config.yaml
num_hidden_layers: 9
hidden_size: 448
num_attention_heads: 7
num_key_value_heads: 1
head_dim: 64
intermediate_size: 2240
vocab_size: 8192
hidden_act: "geglu"
norm: "rmsnorm"
norm_place: "pre"
norm_eps: 1e-05
positions: "rope"
rope_theta: 10000.0
rope_fraction: 1.0
qk_norm: false
attn_scale: 0.125
bias: "qkv"
tie_word_embeddings: true
parallel_block: false
init: "uniform"
init_std_qkv: 0.0266
init_std_o: 0.00626
init_std_up: 0.0266
init_std_down: 0.00626
optimizer: "muon_variant"
learning_rate: 0.00197
lr_mult_down: 3.0
beta1: 0.95
lr_head: 0.00594
max_grad_norm: 1.0
warmup_steps: 200
schedule: "wsd"
decay_fraction: 1.0
decay_shape: "sqrt"
final_lr_fraction: 0.02
batch_tokens: 131072
max_seq_len: 1024
doc_mask: true
train_tokens: 906800000
max_steps: 6919
dataset: "wikipedia_en"
Each number is 128 + 24 x the weight over its row's rms, rounded and kept within 0 to 255. Layers, rows and columns count from 0. Numbers have three digits each. The size before them is the row's rms in percent of the matrix's.

# layer 3 MLP down (transposed), 2240x448, rms 0.199, rows 1425-1496, columns 320-383
102:148125136165103111098113109149146144118093157137130130143115115115098126121134100154106143121144125083141156134147150113156113109129099150161136122135151094133087089125131122088130133133115129
106:187124092102134120101116096070139155100163095152135106108160109122056141098101088089165127095157148127156089143124093120130119164127110159119169153153182158159124105144136137102127150100106142
099:113132111155105108132137109109150122140155171147156092167109127136169130132156157166093151131098141139124136121110097165104120160120128148124127090122058082093163119126157104080108119165125141
095:150112131173139084124129174145130126112153097153148158121138135132126142116117133108171126144162132123143092149136143120107102129118070166162130157108123162106119147148119091095148138153156154
106:169091127166092107119120145127175107096118101132125112109145150125124130144131123107149102109104145100102137154148115164111148134105147130125129156111154076139125102082121114120133122149131163
098:144153114108147127118138146114125091148104100133124118066090123144138125139150159099098094124117098161101137098119158110137145130140096117124098115128145147117145079128126108138119125092107103
105:151143112118146109100162115109117120177128191106155115137149129090152116145134127119145132112154125167121108106118136133157160115160100114100114136113145148108149142122135128091114114098173129
099:144174101129141130098125110111135101085128180094134128116124129136143128143097134150148151142112119148117142109153123105108131094106107132126090111129150126103149165175134150113125098136132140
101:129138130132119181122125071131087116171114138113149133140121159118085101120143165136129145098138127112134108153133106099094169153162108163120155151130104154147138125155086143122113151101105126
110:093127110112153143156172111128096130148144161106139160122119126136092154111145148130123085077093125114126111115141127116132160115156184128121140120148126143128136079145107107138125078086096142
094:080119118105136127103098143094110128080124095155127068135129125145119100137157132128105118105157115152092111139124121125126143138140116118131141129167091131157083097148109087152140138099123101
087:066094187130101149115122155113116155102117166116101102139113115152132133115126162158160136120170120138111117137135153096129131137120127142116138116138125108150135120140116144134087074129118099
098:075178126121098086110134123110113136096119162118146153128078137089092127141128132123108148131142137097100087103139132143150130184143101143139109120168138151113142125147106128151112129135107082
107:155069105124128115157109150092118127098111135139091105120141093107155161114088115118080113128131103082139094106125148120076106129114160112077078138107140173077149141161112118145104085145120146
110:118133115130142165108146146097156137155140162120131120114143131143151162129134164168167127099140136146117086140140143130090163152128121121080147142115141137119123090150100116089142130114141184
104:093119127096127132154165135145119168105126109134138110121149127103164126139094126109140114129138129126137115162142137122126102129089141105114133084107110104113090098145112144132131106141108158
098:137101172073099100104116155097115140152126077169130138141140127127082100123112117131179138132135129101130156136112126118114107108151175076114113124159120093107120140082099129151130208105102102
100:120177111144148129102124137108080075102099129110122098177145135150106131136116121136105153125122110125155120122123116145112115122189117155151136090149121131110101201143143111189121142150102113
109:160122114109190183170078158094135134095137131128106091135145125141128157137155124142133113160134135151129110127123124155100136111148117130115122157118114134131083163137115126138120114119093136
098:132135130128134076098128122155161147095082121174112133118159104119162156114123119094135113120167119102111095062142132122153132145084132101124112140154122133122107150096122121135149143137111121
093:116094135110118103103100105156121122147122131153144136134099129145143157180153152133106122099132114116127152107097122090180134112139130114124146133158135081118132126132158128100125132114089108
091:150146097153118067084135155114132127113132133140144104111150124078102118100128092161095145164131104116172134110101157107095160130102132166107131143130125115111122124138137144136119129134162123
098:147136146150110111104099148134129132083157123122152099124093090103088117105117106148121149112170126138162143130106088121140127090132152171103114131124094134137128072129126126160115103132129115
099:108137126143133120171149129163158081142108144132128116147115095105131130172139152116153141127135156132152143115176110151116100078114161140138109120170130149118145151146128120104144098130123081
104:084147099147123101128094142143131149075100177154124143166129141111124142091134161144128171126145147155144123165107103117089112136134156116140094140147128100114149128086072125119107131151159115
094:227142137143124179105111167117187140114126094078126148121133086111137066126172155132132115122130132117121086187128126136112127088086119070120133152108126148111126095108111151135094109124167131
106:143081140152135110110131090150156130170116145075106152114077090127088087121121161131144137115121153107140159173113103142119127098133126093166106179186135112099089109110132092136144129185099118
090:119099105130133159135118148184148128112119120132127113148131146113125130150071089148150146146144103081143138113140138094169116131087129119119083094131141135145103116117101128099191127120156107
101:121162108110164134149159144114129109115121146135130145115114158168106109126097130127129132138155146097104166107138124189128141136135077153090157171136126116147140137143130105097137138154120125
099:097129147163061121098147118130135134149139140128119153093139092128090143066119070092147127096110114122121136118133148138128155123152146199110115104119125119171132130138161120152161146129159161
098:114162116112145146134121102190132108139148165115124137120114130087203140121100182123113115119142138137112138127141150153099100159116117170109094145172093114131129127126130149132123125156130110
104:100087108134130141121128101172085132193137102121133151149124153116116174116085112124112171138126120131105101132111145144164139130143129113133138110165134111061163138126110161106121129121109102
103:111130131148127152141125132140148123134091126085093149118145109101144154093141111173146097152129146178143116138153153159102145130125132140053083125123132123133111129114104144104125130139123135
098:120135134171137088055146157101114132121093124132119118122144161072097132116135140107140099128073091085153088149122121178121130154132140119103124091139105108093094136134124112118137184146162118
101:148158140128129138134124153141121141125114123127109130144135148110116129126138121134107133074077140114114101122117107130147170134127149116162143177058110143127146140115142099111132149092130129
099:181156096153135112146182088131135148160128143125152099125088125141132085132125157144146136117126137125128182114119071109114144128182133108120127119118128125119137085112137122141095121124155106
100:196100133094127147121114129094160103096160115182104132113131173134128121148098152105155129125081141133177208138164132180121091133146141111141152135124100091102167124085108121102092100134130111
093:139132108167122110119079095105109149103119135125185140107131164109134140152145150137111130161109144086129136110126161149145150069146099123094176085118101118138160161103128133065136150116114129
099:129144179178091100140161167131150159102124154095148094143134097148119102122115122151141128097137123122094133070125096091147130118091144144113134154148103151127118111115137133142131069102109137
098:125129139165176124152140101185130148115122086123148122158133129121134117106103118113090067107167125156128068157147127138160144141155126144113118119152135154089170130128093118153118101155148139
095:118114121126128141112112167170123148079113099140133148156077138097087145086113117090113103141172128121143130140152179107182118190081136107153122135128149166116166145111099145112113176136142160
105:167109139113157127142161081118086138144118184165090158095116125148131097095152080152153158147130142161124167099163157117125144180122155204133099117110124136141115136145127096158105114102125100
080:153121132128072144110162147100126156121115152097130106116146166126143130114152113096110147124115141153079094131149124116130130102149144152120147130126163094105120122136165086137123139085137119
102:133154131170175112097139143099144090155120146130155124166148137134127105105151143120111142125133095120122109119120120145107125170090155144122125120133167124130133133147135167094162122135118117
096:086124178135097183136159167159107133117120125160143151123110125138097087118149128140135113184133129129128075108109150141104116145128119094126148147135136147126112133132134145111086117158083124
099:132088119088124097100107122116113157150138110141124091142114136116144117173112147094124160139129144126122101118166135115115135164137110105140134134129108134142105120107139129087139103106135101
099:109100110122143137161111142151129137101110134118083175121118089118156100109143165168125161146097136167133119113172146105137142118169134089120101134088111081122171109113103112116126105076081124
100:130091104131124122142145096112138134131129135088139132131119124125110151115095114163151106128103118118091119154137135089143129145155106101110148125120103069149144180119154142081109139128154135
105:161162122104130160111141129136096145182159144165145157106149147129142152119137154143072139104152124147135098109148145137177087143116109156127140115069108123098081137159105145138082128161179112
096:143128126141125154107167110118140099122126126140144108125140140146103124153144144137127152175141138121155114159148122125064130086122128139094125136141148162165086134112162113110136106127161160
102:102159115127169162136103093104144119117122153090102113182088140118133144155164131053163117130144139140123122126151147114142129106168096095127106163131088086101098162134113145148101177127098118
099:113108125142113131112116153146165147099127102148137135132120119158119102131122120175128114103105141108127083088168112091156143162174114111160121136114136153158145105138138186149150102113114098
093:131089146118142152130125105121106115167124123081135148163128105092122179117095153093107092147135112164118128130172179144104069212140116114124124153123132104161136136149162145136158127124123119
097:118130172135143153145156153119148191111145128122146144106133153149116115153102169122160105086123117118129142149118102139111161146088111114097100104178105126134134104127112087129156149062127160
088:185135107127142142163165144157095128145117101143131174142151139140145123133108126105118113145115169116160134123120150167124102099093132107103130090128135158107138106143099123129171088157131097
099:141109129147175085121136127158143111120138142131143145118108108086169133182140097133161108121137147098113098107120127122096129113080063164108149097104119132133097097141115160115116140162151128
099:129127175122130110087129103107105145095117177144096118125131134149115162152137106161142158177106093137120078131096151094068156116144127114090126164135133097100094159132119088106124132118156124
102:118123079111133099154121108111166090127147119108149143137100160125129155099154090084155112149075160117144154163123113126140136136088132090109124144077113149118141131119145121111146113136118085
096:128134119129100120094122150115096136179192185117138117133140134176095105167071126146109107116141154168140160140133155089150143134150144134099177108144105118138125149111113135132125125141142155
097:114107136101113155144120091156079088115127154133116140170100133175161166154140120141151140107180153095133100127125128143166121142061125083140115133150172121137080134131141166142094136099157145
096:138132165126083158150129139109112142192173112145152111146119150135107135143077139105132103088163095140088169148147103127121117129146173076131173101107172172135136133138145123136139148076104165
094:114096168113109135116103090083152105151092133115088142128156140156116083141120111114124159127179113124110127192134147125138176133114124154086117098098091104142122167125102081146114123109144092
100:111135131157169155153110175172134125151125109120185097158155110101130108130099126081106114151120172162114147093160128124158079116131120138145114096137105115119139132087125130102141136100098122
102:111106121146117166161095075132119092131130130129089105174104140157138123159179124125108146103144151162109107108162135135105088124105144106164137138123116141121107157147104148090150112111076092
103:120108101144172118115142123151136128134143078133137112104121124142150130128129105101107168119138112100124113156114140116103115132100107158108114152069117083159103152144140116114172149131129144
107:136128108095146127118159144106114089145170165119101119142113111145119124094102118124131090157179105145185121137138123115195143139114113117123121138148132177120100162138125153127148091124100142
100:135145118154113145128145153129148114158110148109097142106159161175117116132136095124105108133111099147145096157158091088152118126122158151154096107090141204112138157151112100114139096141141124
107:087127144131114155122132100154178098115103123097124100133103155133106096131094122168102084144115114123116142129131123147129129145121128143090125097152119109107108099143159139149167096120183153
099:140113161145137115110141125127117139103134105160136097116131099088142152115151123159143140144146123130142148139137124090114117128106127106162100141146128142158111128119104129125116120140089128
098:124120092152094114105124132064109114163169141139151101115117173130135136160114151137137123118108103149132094119115169130106124110128099099129118147104104124139133122121103140137125125150094092
101:136165191117130156124142117134110128105140152088116164148135137121117118146092159115115118134165103121158123119128108135147095086145107151106180104120149117151119128086123134112157091112121122
099:142123102122096142143161099117105183128122151123096112133154126113131151124124114148125146122127107138121137095104127106146104031182129116121107138087107142108100127118156126147151124092132119
# layer 3 MLP gate, 2240x448, rms 0.0728, rows 1426-1496, columns 320-383
093:129106147110134095122109169101100156156195133172085113143113146118117105149099119123133144139106159126093119129112082094094103118120109111141132104081149113117139149140158169125142201076116151
101:120121148117131121106141149126127113122151115131096125133146099153144098121217146137115110165156121134189124104136147122095125121120095110133113103124187145153067091129106106143143148132128124
094:074136153146168119146113124118121116097174166097110073137110100108108151124126152123127104106136122113168142081103139117142134168137120103141147140169099099134150133127107149106153128133139154
101:144177081077142116088152135100099195129144184119156120099101122142119133130123114180141112139129145111127120133148130157142173122111086122133128143109124132134087121140190125152137137149093130
091:076131124102125155135127121137149134118128167116162131143128107088114171136161108111098096159127148129089177156087117161078127142144126131106109113114102140116110149136136129107116136139108170
107:132101121170125094174096105096162122145133116117142116123087128137106167107100135162103121137091101127112161118137080106151166095103125130138090140149085153090160143144105125110087154130125125
101:157148098163105094127130100163121147091132161116115133099145141133174157101118160107124130119105147095194114129174099141086134132125117105135077136145076097141114120112113149096158154140139141
101:136142105131110117140112130146124136138101158120109116131087153141132136160107178144168139135169118134144116138079106140159091149154087135114126151115138142162107123142149109125087165124112120
107:100127111150137169160153119120146166156150158122146136098124168124102158094109141127142110124075147138137146077111134137159126152153139110076104124119109137111128068151140124107109121123120112
092:135105122131144129138132083124136112137108139189098090101132114153118134141106106122149103129139179144063135138103145079115137130156110129139108158152143118166152110092127147125115126152158134
085:134148117145140195074132100111119107148084134170143146134145178128143122069161157128111128137158110156075141122140155127142148115119162159131139132090126138117102128125106090119125105150142133
093:119121111162093094126116118169110145171169167122130093139119157110122118096086146059157143123151132115122148162098129137114133096155162168150121109107058139130139145159098111118163113109134105
098:144137113098132129137088130104153143130106111102061142131134153065116145122125131143104128137141110083109149122174126111173107113132127138130122156122160149099115114154184142157153127112136110
108:085153137171146131111140149094084162132113155139135138132121111116132111137138115165113141089132131092130105124146143111116146184148111094130139140096163106163143129139109135112110142174114093
103:111135115124138130114156114153129123142101133103155138081104145147126105110126142120172135102139113165190051140132074163094127128166093146100122148105129163172111140114134155177145131164131122
098:146143109105157151127141158194124160092110071128086113136171141131105169139111130139107091112125151137133135128139144094122081103157117139121163105107149145134137112152087085139181131156124119
100:142143120120123088116138154084121127134147123135129122158129123146136115168095127111118126116116125171113114141076144115128128119133075168102157114095126113144134134126133077094140163127092097
112:126127113167128154140146110125140155186149117184111144188148134158093162100160117097139133083102106104180115137115104137116124143116089114146123136081153134126129184128066129141166087133162081
097:126104115119105164123096077147143124139125096110090120143086141143093108125115137096116094133185141143105172161180104120119152127139114101143139161140131118173129123111150097104120180132156152
096:104140129160149133100137123120112123129164117110123096146107119059099135119118124134110117158146148155104132120120130126101104121140122114083062113082133161115142124125111093170120102130149152
099:097141136087120141130133176179118147153081116093145124140095112116137119123136130142135158078132154164113150148111139109154149144180123124110090119123075102148121143175123101081129156106108087
101:146151147170134147143159114111132117138099135118097114133108128107132106122175121109119099111140097140096138122162135162131124086169151132155148144153096098128105125144121148097142156160137114
096:116130107121099159126105118154106094159132164095111107093131107140127153079117162107117145106142115139121121162134166105173117173123168140116111105094149162123172098127132129091157115071147122
105:137135112109147110134144123141138109166088131123153129181144129130131123136145150137135136118086124100113103154118140144129159134102102159167107121108094166162122110167137121126110100140131149
089:106160113106133155096120176098158137100160092123109106117160163132145116148103160156158111150174090154089157108118132126125179138106152130159082092114163120135123121163210113085157157148132121
109:140156147136129154182094122146115092114114147151142118110145103191125127168127067109150137110116125171149098107138113088095172134098177103132096117137141205103126169135138145174172125111133130
086:096169099095128105137132180130179143099159114145096090144155124125121133160120081108108173114156116139095157091140084111126142135134099173160150117137126149153072093105113137152126137139142097
103:091086179113123116092131122102145138122123115111099136136131123152133141149129109112126138087145172157123131098128096142218160140128085061149119140138175117150113133174129090111112137092112112
094:126113114134161118087144131156122142158131079078106092113135107120118112123181109115141188151102108130159117115147146153113109103151165151170107135145129119132132141105153082135093165141131103
107:108139169126152118106127159149127120159134126136144103131110083137112160137124129127132120109130098140165131108111162140135138099155099107147106128155105141121114102135107141149146108151091062
099:131151147140149108142132126113106170138127125079129138131108128126163149098118089078133145134124135122111092140164127175136172107157150151108175144111121087081129158135144106139099145132093119
098:138097113124132129127104111178142087124126157157130118161093104112122100138137125130144135137129134158092135131149112166154110115086104128127147155122122117104097120148106145133163123122153143
096:089165162137126120083124054130120120087098126132138118113073120145117150115137148138114143131148127153104107123101149116091148120142120130119140132145086157135148068165166112076101147103135171
101:139069093145114129133119137139107134127104115103175151095111116091144143103111114152120137150163166104122152144107130175112136112120123126112128131156177141091109136126085106141124119108107108
101:116130116114146107086119144092117140085128125111139132140119097145122111137204118130184097114143119155128138146171125139152154105079125083132119142136098125128080137103114177130149160090079131
094:101108151112144114135122132121129131089114118134185117122120094155141164155120155127141104134110150174116122091108148182074148141134139116156161126141131172178150105122112135151109061128064064
106:121118108129121162137125141145121133120111148143147138146130144092124146161152137129081110118125113109149169113124144109125160133114104146127136130137119080183102140101140101138131121125157128
096:119167092130140086141144088124088181136172116090092153156174119136114184159143117113160156111116144143143136142139118148133115107140150097126100130143106157134118151153098104136122114125122133
095:155143150112132176161163133119123159170113137120112137116151108083114111147177119138152185163127108131119166128146145155110121132129107102130171119130135159104137132073144123155132128133133116
100:147162141111145124109085122160143134114086146097134129135135076119145131132164157101115142146131128108144169106120096103120118138083121178134147099203117090091145129109118160159142110112102105
104:132081114122131144120152111160146147116099156154162110103100097106067153096060186146117123125087139173136170119141161140151127162138142150165162129083119132104129103106120082120120124183105111
091:126157098144106113138136154132123166135125133096125145149160112120124106140167104107109121101173166147162145105114182158132095106125128096155101133123136090113147089171157154131145181116135111
102:118112123145089116140128154150082120147149107100125115173169144152131122128082152135103117120129145182099110181175134147130146129141130149131118148141171149132160100123147108113138114164133099
106:128122134114119148125128129142125155114128156137112152159175112079134119114100092198104125134150124111140109137126116154128121125112089142119131123129117125089131094143144109152117130138140080
100:129179135107109100091147154119188142127084126141099139115155157100079151136109135159139076175134161127120125057126095083131134130109139127136126091096130145124123129149140056140099096082136130
101:118105142161128129111113125108146103140117116090112164124133146140145136108096091056142119139155140133131143175130172120132135128136149131066153132178115171159127102097146138133140167088139123
096:119146190129156150145151114108158157146132142114128124111182148106134148105141108138091146109163149144157122133150100128148092121162144124110096145124134156146099085097196131141106140133103110
093:164150155101151123150165152113146123144197097145070146158164154123111129143116129134112104109102134151120145125155115141166104122125115111127100072112144125167116103128134083137119162138140143
093:125149138110129118103099153118129125155147120097072132067084096097150135132109167172133082134125107117081170111134126151132166132137114115126092085125091136095088101134107124117109104121112115
096:160129090146097149130168140107116122138128122101092190099104108180144145143150115166120148180100133115118162170152110061132169135103120130133138134092134139131156131120153146126096111136135109
101:169128115122139115106127170073144133159135072099139112100136118158122141156139151115126095146153131089122184117089113119154099104150116168162098155116144116151093123116144096144085086120139107
102:119106106114109091150091171122113156157121081121084153120144092105107136132124164125093111137156154131069126101120097191098101112120118111112140144126119114126151147132143091123102142126103153
100:112188150109120122085128130106124161123100146131124130135099176162127145114148178164117128119133120148144136101145139115176154128112116142074130110166121169142151124119106125143106167125118138
081:150135108120124108103135086139092142100124163140142114120120108077116126117152151120179129120091093114114126155098143169120126152097131162091102141130130092108138117115118141156144127084110088
097:149167145139114119144063148115143121120164112143093083136101107162123131194132110125137132119072132186135096124158080138138107097136104155163125106097156138137130107116180140127080114127100090
096:131109104140095120134101117100167136142119137140158100108073103135140132128142124138143143129133148098112143126133116155127132111115093147167131111082146110147115134131148145143143126074116151
107:148124147105137136151161109146096113141143150110133147149176129141153113111121130136120134123105126128145114093114109133111110164173113097113148116124145094070144145122120118150138153140096095
092:112104143127127127102143124098098110050183174114121132113134101120162140120110179148156135086150147135120097122143098128103150117141121120129161136131122114125130123112132129142128158167112133
098:137088165142147096121127110163159126120137102076120117193117111099152159153165146123112175131152149172112174142139146109098116152136125111125057099090156168157163104144107114120143103104143152
104:097098115097106091122134123142101126098151179135133159108162105104143147072133111081106130118104115115173111096109107108140098170129106159166145117150139141123160174130159107112161127109138137
094:168148135160129124095171140148121106135156142138035160171119131118119134117094128124108117166175129151119104166109110140173170116147101117122095103152144178124124093087147104140155177140174140
103:123175124144178127099112125128170113149133105168129129141129122143148149140091142142150120162125102152158088149103151151140107115142115104150132160132122150168121135107159130132112089134152125
108:123112153156129094158146142162128132101124171076132122097154147100204151135119116140144170082117114162104113096100140143146151131105088128134106137129126103170154152142122151146115136099140116
100:137125122177128112126110121176092125099091126171101143148143114094096138116154145113172153161118120092112171145146134118166112165146122183125156087109088132117107111157097105073088140128126125
106:126156177172127111119161114131181136092095158141151141129152141117100127135120132098132125154111126120089165170110133160114130147123103131071147121119155156107149120129108100138164162137139097
096:106118108158085126103112106140121095133186148115109169144136111199091108141167085125115154142107107120089123090121127159152152169105088106145129112133108122109086156154107128145177116112152143
104:093168108133162110136121128147101169076134136123166107120156090137080121151157128117115145129137121116063111162129180113148116134112085144173126110130123135172137175136123106130122119097116135
096:140109112136132149121132182118150151129132148120088117094099142127098133184160137128154145105120064122072122107121156142121143111122134150155113158137122129114102114171081121179162106130174131
098:131120109081151137080143103084129126095115140144093164132132103106100092134131086110100107133122127121112087121105119131187130154097160130113142149125097145115148143108133129166122138179146154
103:122093138145137076128097116109111132117104108122146131121179095120128144143166101130116113116126137149131089128107107136143131151132134120143156112163149176172141125110107107112091134111102138
101:103135150116147130127117116147122129161132131147172150153122115143138156162101115124124112162126097125157098083108101105102122137136099143119114100114160088141129094151171132148135154136129123
# layer 3 MLP up, 2240x448, rms 0.071, rows 1426-1496, columns 320-383
100:136150136143105094131144144114122068092170126121147153165141146100112147138168146133154128188147135132106102172079149124113088127133128154145179095143097108097141120127093140155126116142134095
102:118108123161075112126151133120116148135145117212124131112129171118187172156136123138107104114129129123148144181138139186100098147127104123134146150127129112112147118095155089109144101150130135
098:108143116154113134153128113144140129136108146129149080109141128133123128072133153146104151132115123139105059084100136123154165151161207101132144110092171111139141133148135125140107093116136110
101:083123121157147135118149166126140121094109111145101112138131132113142137119095149136139109135129111112161165139146101134136120074099096125075122107139121147164130140139120133146120117148077131
096:115104101118170108102141131132092097162106173137118153098137153141145127117140119100158140145090102149154115104154164141104110095153193093149136092169122123168166131142129160099163133160142085
108:121058149160118142141128114113159114099121139094167141097146139130095119113125069117132135135137112114167088115091114153132086129101117136135115121163112137170119174160086086144126123105166125
097:117077148100115150132130117105135189136121088125139131126129134155112092134114140146146130139166084131121106115084112122155129120110134126149189108116173161164145119170146125145082124135162105
104:129147129173126118124080112120144138129127131134105108178140159118127113157166156118150072113117137108129095169134125119092080143121107174112166169116077117165113146103108091109164142146118110
105:110115131117138194117144145135154131115153148103106109129113095164147099099109091083114115126120142148114119106146130142108125117154129111148109124118067134155147129117100159121121131118113170
092:149103129113120120119112122131166128134152140119124157166122138121123113150123123133142132067143119084144110099097163111151129102130114171129162141092149168187169083078149140122098124139136119
088:145106139067141161147178087101124133075103158145116129121102144091103130071122116139128102156102072123095123164105130110090130087131093131134144120107103150147105162157117164132138110146147104
096:146135142153145088125163099139107144137133114117141153140133147125102142170126136071139096085161111154121177122124120154072062111084120130170111189162132131119168172124147088169129147138162118
103:168120112081166128127112116130112106126138142107087088114117111066158127134129116100054155150064137140118129103095162118147102113099108089138120119128124116115137152131130095141091129146109141
101:132113145123079132094128123127140117164103154120112158096137089158110127107105133147142163156125121130169128146108152131130116110145109135103112157107081097104168146106097125113136121154127118
101:137117149119141120078111127142124136133156084111146113152127149106131126128107120135068147106128091125121149149088092144110129109109153123109119135129095139125138092155108102124175097141110110
098:099142120121149111120133072156122167118151100115152142104135109133145104186132080115133121129143075125155114157153077137100173142132142105132182160140107117110083135099123111108131117101110140
096:157108129083149127138103111125112140138127114110146147121166139147148079144106115104112139112151089111125167137146119125108125100121105159101127131160092149081156155112121133125124115113138158
108:133104158102148164184133162101139112097163147156145120153126131118165139077157119137125149157091165124114125094135136135153107100136109141100132127138178149126131144148103119145120141159170091
098:136123103141135128134079067171138142160118115141128094144107087087101176161159129131094096136181128136128080177142125134103135140097119116128125086084139125113136177154143088142110149085078116
093:131153088109132163165139149108131149109129089150061100113109131131109142124113087149132117120132133131105132160148151130108131135102141118116168136113154148141095133108131174146151123163137122
094:138084114131146164151122167054117145139114128106141128147133151105129149139169159139083100132147153153150117140119132124128149119095151153103117159181067147145141132132095071116150097110096079
103:155145115171114154128105129128115163150147110105120148114097127134158146129103130109132134160137136137131112165177159114133160156090124160131110135104101144108134133118128114123096094096127112
096:149108111129157111125109137144153122179129121125169153145133175137161175148127142131103160162103102119150136107162150150149123116129142111090127081116079134105167165122121125137105105164075144
100:142113128121102131108121135150134141123135175127165178175156106115105131108112114191108099137101126103129123158095140098119154153122213107118158105155133137118071124148101095157139126167126131
092:136152123157143139142149103123088091113124083129117141165133155103141139172086114157097156113111072120078115157112117189169133101175095147133115114131153092152171198113125140117093103157124105
106:139154146139123103145138156129162102099117148131101160133108113092126097134100131104102141168124087100128148135156100106113135145156132175154121134081152111138103147100148101142123128167140139
090:156166126108140138129124106144088129123121119106146115139132103131082114140119138137120121134133109099173136116075110123105144104141121104147119141132111129124111131123133090108095142154147118
096:127100138109118171101151156104136122156103121138149113114098114110155104096161165106121082111110152159132133130155121174122101150116135093154146117118147145124139121121148084110127130136128159
094:116127091161128106101136161095156151115102106135131108125105153123146110175171158163116140164076152107182081114153130128131180170088116094102170110135140109086109164125130174100121108086129047
103:138144108151132124129107122121103191180104113146105143118153070174164105154137141127155149162124149091075124154076115101095199108089131133111126180139113079128132155124113161115135149126157111
102:104148133114120100130156180096105090155095128087100128141137108119150121095123136150156094146149141119120161129110144134117135155145113105154164102108142137093070151109150113103145068136165112
100:091144174177143146112181129112157137118139090174114168134125156162141118128136097124130131109097138078127128138202124124134128140092093117111088125149137150116126118095124132152147154150094151
096:109095104118163129128162135151123112116158124082121137115092139126148139157118129087127112143141114116102138107129156145152133122158130089164143141087097099129123179127108126094115120138138139
101:128126142146144094171143152133108119160132118121111114126139098075128132143117149195147142140070105140140157134124149114094100118097159112155132159124099109181177133093123130135103129165132126
099:120119159172157092128094143150091111159120189100102127088118125137161121115141148081137145133173115100143113110125092132165142171144092111138121108107125139105128114145137105122119131102106116
092:141113130111131104114158094172111169154092150143155125096115167105110138119180135125120144174125078124134094096098123086137192133097108170102141104128090087154125120129101095168168118109104098
101:125169126149107138173090095166126117129167163111100158064159079084095104128128183127143090119132123157140157131132144148105161133099098117144125101137141126190154102112138130151097094153137128
097:132109162114125104149130080126128081141102091122107079102110129096123115133096135134158143167153124107134116156142138164131135100122106113125148106125141099131144127122138183137167157144133104
099:141141146183187151154133121131142115158101141070074124181115171118159154139095129133142103175155104144161120120113077085133137090086148125152122122130122130105176112109124155175098148120095152
095:148133112101089148135106096121105112124083130151103125143125169129143118132164142101115143146152106159158128153179079157125110140139094116143119117174134095104162109125129139135150135116100177
102:117171127128140199113125146117141138120080114122096121096133138124147121148125175126128125117076140116119137133129157126115126167144105109123107150148134125099144176147100098158103124150144129
095:116157173143119112124153150130108099116151141098116105106123135147155085104080128149112134117129119098101094113158194173129112134100150111152101128146146128133140092132145110112111181119134145
095:105145108102168094138102104124108118159132122129125104117137142153119142125148149154126134144096089091145103117136153148126101142150129133111106130114158112180114124132136151118163158130148118
100:107143132170136133100130164130135109078092115102158109128101081146121122130174147121155104108139104122039149146147172105117147150095148142134148145146110130159118151125162138071115140129149118
100:151133149124147104086108052119128132135148109200118115138113124136120101145097130169101103130147122100130121091132121102093083115141074136100108160155148151140121103117127122149124126103120144
099:102123118072096178136131133123125151119110130175133125108132126089169161178150094137139111138123195152094124125145165130134160115117141093116124145157109133127121126133156110118115118111104137
096:155076129105141137151174154108107102144128111154086126129107125153128133110131091112132102156156164149152114125104155121113086106124112195111079110136151109155129073130126098092165142169105107
100:081123126117089138133140110122129145183096147134125117095157122120128119132151113158144118129150163125092167127168094125166168149131121124103156145080144158121149127121115158118141150102108126
095:136109096139148138121150122160162136147134100099131184065162121096124143127121106090148136167127128095142116134127108116100141119081122115105165157154149146111129082157110128127105082154156117
098:129105085164141136144127145131145132100075106092154143127119138145133140156104121141062102118119145132143115153095104102183128139103101147186108142161109135135170141099111140120157153112134173
101:129156120126116095154144147141141161104113105065160140162127116133139136181114145154123124148090131137139079095159155157121164084109129132130115116138153153132119129133178144106134080149073134
102:146103110147152107118105140113138106144145129126131161123109107103149119130139136158134080123130209114131144099157126136152122143091121141093074143123086157135087145168168176147093146153118143
096:148108143127126142146138070110113138108132107140101150095127130090141073138153143144118103149162138126122079123116156078140153125074115158142087175114136125142116126151078141141143100137113139
086:158087125126135158136118163142124167149160174146130094146129144122131143158148154071166134100129131138094133147111128109139161136141132129108142146143134109089173117143171111123148079107107101
101:125158066155138135123141172146098150151158141167143081133154169094078120135116147186127160145106073160132122148109101144110103145095119133134124128117091116118118140126140139110125175107134106
097:103086107112124178103182161112119147224164134126117116136137143112172138125126104099125142126140103116108098137131138144157136151130113087122110136180123144129124148124116121160140139144138115
101:063082161133136165137138126138104127131154127110178139104147118115125144106139141093157108155162108099118117122118151109132115095158170115087115142119149124118146154159170117166201111167153141
097:075128110118121108109161107128145141096114081121151131129118147158146108130144141114146112118105094129124162107176128113139126132142168095136143141118089168115132132152130140114137087121110116
097:146132118080100097114111134097143127113095133124103124121100128156159126114153145128110133130153111131110146085195108116129153104135109102095115152082117125128124135150109124094126144102143140
098:149116095147085107094164159121105118135112115094106132136164084130117090144148139092111124111139113113145096107163130148088180152164086161113146142178126159092125130091155144111188139111149117
099:120122147134154164109162115134145148131121084097124096134157149138112100165142133126112130092127123104043143128101118135108143136105163151121141090100116118151147147165126151162150088149129119
101:117132122116133191125167160117142137149130101167153113167144110163130137124102101084137127154143174116118132132191146106189112129138124124124119125172131131092098157113120149174174097109114110
106:152147129154120106152120099151138143122117109165117093156106130145101085091115154103108095116118129182115138157123054153145145099161113206119133115136145125113129124133104117169085089134153135
103:083131145142134129127122122119135177113117100185169124093112173114125161109125126113121145162159162156159111137148131078142129109092110148111106136113125149106113112157153167095176125112141071
102:173142139115143124132112112114135126129099120139144158124128147124098108122143141178180132119121091117161090158145142109156145163113113114097120097149168112150079104126162148150106143119124162
102:148122151119140157145083151144129164067121175122175110157108141172110170146148164095141124114152167117109106135138116155182082107122143114123145168104133125173126149111140091138104138106134127
101:121097131159126187153100098120106133119140153115166122079123111151146140130152102154120128154082155132117171108126149102116097168100085129155114122123191150129116112118146165169142107080118164
101:117126123120149119163158162091114145131159116119103101137087174106079143141114148154113094175159135134137131135112173155117111099143162101093112142112111162143085143182119150109131156157126108
093:147109071129085164136107129146104126100136134119110166100132131151130144163139137120116116188132146152091129153132144111094119122141146124097151163148139149102133111163106142100111126131110138
101:085153079162119107142114138122062123104108070108146106120161138171180117116146111114124154141119130141148141082138117107153169162162105110169112179108138146164104122091128108162099116085117119
099:152135123148173138105146093085155127095138092140122129124149137105111116077137142154134134095125161097116106129112163154107105130110171158133144157130113106113113112152170148148145135131118136